Weights of a small GPT-style language model, trained from scratch on English Wikipedia: MLP 1152 squared ReLU.
Each number is 128 + 24 x the weight over its row's rms, rounded and kept within 0 to 255. Layers, rows and columns count from 0. Numbers have three digits each. The size before them is the row's rms in percent of the matrix's.

# layer 7 attention output (transposed), 192x192, rms 0.275, rows 45-52,108-116,172-180, columns 0-191
111:130144157118120166153128179103102146132165135099108123143141128135143116108113155094100117127153127128132136158127108147089110097130135085088098141110124144177107154105089146120108143170075164160116122129166072129136059094099157105134137104142138108115120100113099140124116086149127140112127099129149117061121172133114137100117164100114133146125110095154152148142146166130157089175150115120148148118123157108149121145139101139098109123167106138097106163119114116114166175102104088163133142137146148117146155130143137131127089154166149089139134118142119147137128139099088096135
096:139117161120170085160135177106162085119125113157124123106130098165133128166184119103100140129137123134125097131133140129111132094086140122093147123111136129115113145150094126100155184092144117149168139097137120145130132160149124093135129121134071144135109169154153150069130130133132126100097082128138113119110105146152131138156170143151129149097123129118122105083113144122142154140111129091114127120111118110152070155101126129093121110141119121175139115109149123160097082139124118127133119108143141156083115160119106127152067068148160133177125130106113128118095174136161098137
107:149098125139119135164092110069144108131114109136116152111126118121106163151120153148099119133120111075167159119116112118162138124104092113125092093127137125185117113115098145145116176101100142154147121100146152130130105126097157125127113104136142125178092155112092156137091137124117131128142116089131112116117148124128133112164090107110101179117128135155124133098152163094114110128110158137087133078120122085125129132097106112112139163133101107114110107151155110126138118168130207114157081125152142182142160155133155106124124150142146137117173099123105164150121150106087148084
092:177112121116131103146091115164118148052125110136170143127130156136155126149155121085083157141154127108128139137110141149163124115090126139122146146153120141131076136088132137093133104123162107113162134109123144148150145151130145090108091153148149112135164113090130130104102136121151097118125106132090099114148094127138131155109129133124146122099136136106131131118154150113111152124121113151054043117096154107128166132133073129141103095151154141135117085122100120152109118131156101148167127174105117129085115133132099108119133143155185129158077143118112124161117115156117120121
107:113165180114118133113164119137120162134132152114098135130071141148174134135148123089150132123118161164117131133110156131093106134121179083133100193121136137128145118142100103101088147097079131153091105108120131123111113126120127120117104149150136129133097146150144148144102120152102145126154123129165165102162134129119156093131149143115127122134168183134104094084150162110178174117106156140116134110106096116113145151132093140106094168142129131109117140133145137142108158114117095076102103136137130114150120115185150075131126119129159140117118087139128121103165083108175106111
092:122075106174156100128107129136135105145113137161167118115141130154136132105129140119076098150138138117147157150111145165107127138123110154100116127114099118135082112147059112180110114082112152148165102110198126112166116115114123153149130118104130125108143117114118127099111133189175151113146118107104091158146141097104158140147114120128096111139124136168141129103079130142094106119171161148166110134088079130126112145136110177139134175105111103121144152153109158137151109160155126140126110096124125131115170133168127125106136105167144119130160103147141158132127126136132128080
102:123099113149116130153131161102116143132134145159119139122129141155094087094117176135117157121132154093139120134132180111153166115144151119150120175107139179126122135123102091157124080147107111134116162125122130096142166147122123139119145138084118141128095142115142108129172133142170104151153100129116172065154133125144166161117137145123123129134109130125130094158118128140156088155160103122196125125109135133142155179137123129160147160120126138134128160147090078110195107102122136104179126086138122093149113119117124107163104105140132105174116147137140137113092097116185135121
110:145162121142101066097138167160135113108107146098162100122115127153109160119134146106113127159114134139151118124111122101123134141174106125134074142118093128126099120146100134184122123141115154079107120070161101103166118129134079127122111095122130141113123097092108106140133123118188139099135187141128129129124149110121112139127094126166085136138119119165094146115075123123149127126142129175134121076140150154137104185127158141133108086123118142138104122096111164099116129147179152130157128122111111136120118083162132107115146099157136123102127125079112119093098134135144102169
100:108115156122156098123169160145101113144138119104152163118136198135128136175109113172120146134156126134127144084085120116128134164171147131152175105128117132101137110107148089112100126123078107103138095153149130084154157118111133115111119098138149132116118162128144106070124139147162121094115114140083120128145109138115117124121138118088135137166151114130140131085105102138117163127173112090145105148139140135137116109147142125098159132107115138111173077181135144120070110166100121091132113117153079149138167116121134177154152155134141120133105142101158130118142162165112157138
096:149096110143126068083095122158094131149102168173125127106116105097126144149121100133183115173141133130151093109113139073125168166135120131148126135099141123065078125139138152148147127153122114119151117080138166146137116132135118142100096120119082095141143123125111156129131119116110133133107104116145127150099055133112120117113123113159138143119143172098128115139108125119132154088136114160138142128157101156144135109106140116119146102111123095126106148137106184103191102139115166092086115124145147150120127137104086091138138117104095135116172113078116114112100109157134102133
106:115199153170130150136136104143141098083146092118119105142153131106138159139146094117137145127145121118107136144103148159117124097143069146131144072190153128149121140163215116142102168137142147166130112165083140121107129132087155137105116112153166115115137111118109102148114145117148139106144137135146113149123129087133134146127104140107107111122132129134129102186175104109132130101136109144099144157119115101130150077131153110156129129142127104118120138153166153098155153147133114122138123151118131152111101126191109138073112145095150105085146113094109099171122139139143119133
102:091094131112128152148156129138105117129138143105106099178156164129145133101150104145131107116134129156106180161154117163121103131145124140120143149124108122066148126127139078138119091102117159107087149136120129149101101145134137160144129128153171113102144130140170133092115142131173154107107122112117120088136115142127061120108155141109134088156152117134132127125093112170152132102132110115156139149110163152139156155145107125141119119106159099142144146105114117140109194084132095121126118121158109059065147100168116124140138089150156130160104174128137109127155088158119113125
105:137154113113112169142114149112146137163114156080124090116138082064082083095115151169137101110128132122120122130118099147123121152135143104159117124126126103105148156138139111158124135116115125102093125104131141138100155094137143183148165127151108122133103154146172121116101137127104116164138093118138132131175161126116150145121104150118136131163153106132097137129102144151148127145077112086154168125148111157112121119106145088090140176141123055123132115135163197096126195090135109124130144134109137128144108109134111146144136120136125100108168155137092133139168124094109116102
102:108127125126104096158115125140157124155123100163132154129159116140113147117140145096130094099148118148138142142122115152126117113088113106099154131147137140143189090122131148137144132149105138103115084137120134134112136135106110123144136133137130079116160143130126124095145147109128108094117125086137146122107136119098065141101135130113111160102103114169123179056091148146106153114085137181145151079156169131128108131148118094128112117118122123117087195139088085123152119128109161170137149114134135092121142152118143105120159111134147144135154128132167172083132178162083172110
093:157174151094116096107113133135156112117111129152163110106111130178165151165117139097138154078115156107157151157126168106082151129130121126089094112081188154079085156145164132121125116096120119157137155137077093141138139134148153130150125130122116123180138172098145103118140098134055155110100125114143124121109099139120126104141136133143125113141113130092168123115126158092111166172090107113110103091142104118133166145121131132134095151143128142117101114128174112129138130149107109143110131128130146140143095155123086162141143129126124151157078139137112117129128142099157131085
100:127100123134119093062100130116135146117130099092119098143098141079140123110141118141124100160154123166152131131103171139129119110111129106093098104125132099150095091150144123118114128115117091119149090097103163122135127118118110086098133112120118112179148137133099170132110090127129119122104153133155137160131170121140090193148125149144135141086129162148120177119120171139088137127108131139111154127150103104140127098123159178108090113134143107103120119096108100110145174177099102165132117126131120119098076123176123134099101117130151120149163122128112108144137174161071126141
106:079083140160113180164091150105138161151148144158120172123103107110155101101138130153154099111163150096095126205112139146118095133132169103114127134134129124130172139093139151111122100153087106138112143127157089131145117112126153101114144100148133139137150143122178126101149117116119135131140116107144112133169133180134156146092093092112155184102153097130161136160139139126115138116133098129126153141148085110161130084140138159127164141107133112136064140133105158150153146098094104150124136128144141112175100126142107135115125128140090110129157139131107165161125107159118142150
096:090136107115161154111126081094159121141125113146145115161092112136108125090130151111191126136082119146091156142118153111114124135124077138133096135141072046130121138114075131130140114187135140177146130122106132098124135115140102140130134177130084158142151130147106147166107134122111128121091160085190124139094156145171119182122115124157091117102118102125142117153151129144163146121119145099100094105124069156112138142134135127114129159108129107143133142118148117148089123101113161140121097130119160123131125131147146116147156139107147114100135106136157125128129149146091092129
097:108122084145153101165153143136131089111130122168139125182126108179102111118151104125119116114149091133121099120169132092154171175141146115148158123111166121097130125131103106114117130092123145128121125127115171141118171136147110149112151142115082148108121140143151122117130158141141126140095171143122100145162116111120120126162194159189142130092125154144109079137103122150108102108123117148121120146100154117133144185103152111147143171105116150168139108133172107178120128146195136144105125096142089135116120147125123151080175144147150115165106131122146140131135120152124156137
086:133137128105158159086138131153120129117126129148137106157109154130125170111148143105130128107100126149107124128155120160124103140128110080133152152124093137142144145127147100151127151126170155143136108140152088164137108094125136167155097143122160150152117099170108146145100099121129096156127123143146116131131178116134144142112120119110111050149140104116146159121118146150146144152143103126133191084139105136115129133143171149113078129155091135132173135125127181120124183091148118126110144175175100126126107149135167150130110163106115144085142149213145141156154153096135144130
095:127093144127127122111171155155129164101105158128101119112111147119132109165104103103134102139139109193101100156094123113139122113094108133131154135130117131163127178118140147125170118126162134139143118132090135138133154188098132111129126085138096113134167121142160106079134153152128095153095144138078140152122134085111139133144185123120150132098100125111145154131101140146148111147118139120076124137150128128098143096072141105130135105142152112132144112139133107131117100121120110139099152134117097130112110134069104126116133131109146102138018132158123107166115115088139133170
106:084116116145113139120144077149074109110133127131059112122123137098148129167091133124138105135122089147135157097142151110138136154096139138130109131158091124107156125140138116103136144174118122148152093119135140092141074143118161137138132158119103136107084131126072196138141119151127151119179179116138130152151144123094151167149111128109107154148113156139107092128116122128129147112119162171128126163178069090125116146165154131148161145113105156130154106137127098118127130179129133118130093101160112151111149125136119102139118116113151171100155130114179129153157111144146114143
094:166091126149141156121099108136103079082170122158154097119159166125106145134130119147120139153162141101119141164135161119164135093154131176138156155123105097112098124128095114075175149141133137111177150149135149128136146134113117145133129131112143154172155086127129124110130149114190133105118144104106112133131101143148135142150100123161129117106146128098173137180157087147121117137132125055111115157070132128135171120124153183148148085117127122127120113108135135151129114164118150099154106161105134141098108158113105114135121124110112124139132153136095090124135149140144092180
106:145080144109108121121083099130130100152109090128096126099095118118128105117116157113122126125111153098134113120190129141147155099116145120140130182184092132120137108142171146097135162133161118119109142116168159160124156085147135089112142134115148127090145112114119161146129132114143082117122103137180143124190090106122125113101127157140102149147121165131093136127157119123132115102084145182134109179136182121133125137161114066107116116121148076144178121134129115145134115116113101154152153164102099126123128105136143144133116089085144156124143098106136095136114104121112121148
096:118129119055130119116128143126166116114116120089141097094137115115113153131106092166155118134143114179089119139155090139110074163148093121125090135167119098162125104145139135150084160115117151151141166120162108136140125129123154141101139205121133125119132184122124116173132125152122133128119096102170133163111121151155132090118153103133112126125145121105098137112114175113086157129116143144089138146145136132151146094098125102125135123090137119115100109099156191132077165117153142124145148147114130103128137117126150159133143124121170130147178158132120079149118145129150087152
087:153113126124170172115134131113106170116154119131139109126152163145098144135136085138127133151082145097114152117049149174126115109168091164147146133131109075132139120146107119074143111135139134163137133142114106139095139132116103105156132099173182127085126093177141111129117124116141140117093094143135153125125150155153140120103163122134147151108125102118139155115109091153143094141150096079103111145073132089137130102108147167138102147164106124136146104100095100140086174137114117121131122144110123135157136132110137153136128166132105103092149137111108171126153151110081137129
# layer 7 attention value, 64x192, rms 0.247, rows 45-52, columns 0-191
097:124097147144152129164133155097093102080159133154129124091143123101078118116148128105074111167111139097109107164152112128135129159168138172140121159125141115152112101125128114129138130089177134127139166130113143165107116106118122116087129095140146109164137124138132147128099096146130138147141115157108144168074093113170131114146100166126117116099097162146101124121098098176120146139171151078106119166132133136175089146142175096141133127109111149161139122131123115121125151101140142141125152120092112155083076099139078147094138147114145131135121124135126131144115139183105150163
097:139167132084126105085131118135122126122116154102114116159100102147131090083122132104131121105144130117164096131112094062132157128106098095108097139118161152138123105164095139138142089120124151100128105143114119128169144130113090107120137131172120137070147137147134126153120189128153144158121128142086144100136103106099102096137136098115154114135108111140099167115103124105128104115159096108157106100134139126119115159123109174118112104142150108138138164150116162106122100139098141099095147167096137148097070157145134097122145147165151141134108101134143140168192165105108087139
100:135112119125146154106132125133125143065085120129089149148127107102151124151137132096168112150166112149143173160117155122124140128155127170156115119163129131094129158095139128174138132114103127107126131182114097159100135123115150128143132166149114157150100102171113124118132127102109129123104132090101116156165141095157163096139115125137107134170149131165097147173093118112106101125119119099123137109128144111129120132140160091118101123125133139177126111091143105103163109151108135112107152138146150142127170125141129085070160063127116145169105141153089123124106076079127163166
100:105113123185123118149142113110110091132099142117096136153115122102154141162078112145164135115103102130149140096141146121136142160083136136095162138136094103128126098112111127144128094132129112123139089115125167116152141139149147143085110109114165130115167118164115181135116122148138113144125136155096168122074166100101134117081120145144161196113105097139121128169150131097171124136116141116123149115135122141092108146171142145121139120141128132193090142167117072113131128113114134131114142124110133151144147087115160090185117082138145100118093121122158087150164124115104119105
098:153146075132142126104125089105181132123173141094157112161150122107121124130129114110134105132190149083107118165101123175135129146155149150146113131077083123127109130092129103127096129080113126118105177125150098119139135108149116147134136136116113134120147125133101140127158109112124087136123132081105108109068153171156106114151187144105087133112146148137111114126142125127083207163120114143121104112144098145102113119144132184121116115140110169133102118175138132135146119137090143151116153161166121146130149127146116152089125150143163114113150160114132153104100144130101128126
099:179119118134144143097144101153108140055120104085097158120126148169130140124155159155134137096118123104147104079125129111126134154113150147126152124138105120123122118158137166142142153133158161151131105135157130146184188095083146091127132111073157078118142104146185115136153117115132135105107113168150077143118144126177109110159104117161172150129144150105139153171134126109143160104139135146125130129106142119179089146112134119140153115152102104126161099152137122091162146131128147167129103145134116109172141138150108124166150151127146127127116130087125147145099144134146143159
097:127158121098180107100116121118128136102116154115114103149110163132161142159154096169130120091157143146166103122139142131152153109104053123145129137101102145111137101117137105110150117140132153139146152158075156121126065139127124125125110144114177103145166122101112173118103128060102166126111131141149091138132147089091122088107163108108094119133102146085157123115104122153124144102123125083100144126149112120122134135075139111100136131134128110140142106137127134167089152128129106135124092165116107174161134141142082172121136150088171156141131135125135110142139158137159133108
103:096129115124115100103129144103173123153132127133171154156178137126089152128102108154136105134103111129135156160131118083102112133122134133152126130101108115142118157149156121138103120106085080134106113153127120140134121131079122095154107140162108180114095142135114118116122108101090120113114093145115118161120183132130140121142134089108153144114146172114135153068141128111124115101132131137141073100157130146130105130154122129193108157113121143150167076146122182096065100129088101137166108142120128128166108129156101140184145101127112133125115128113116070142139105113145105149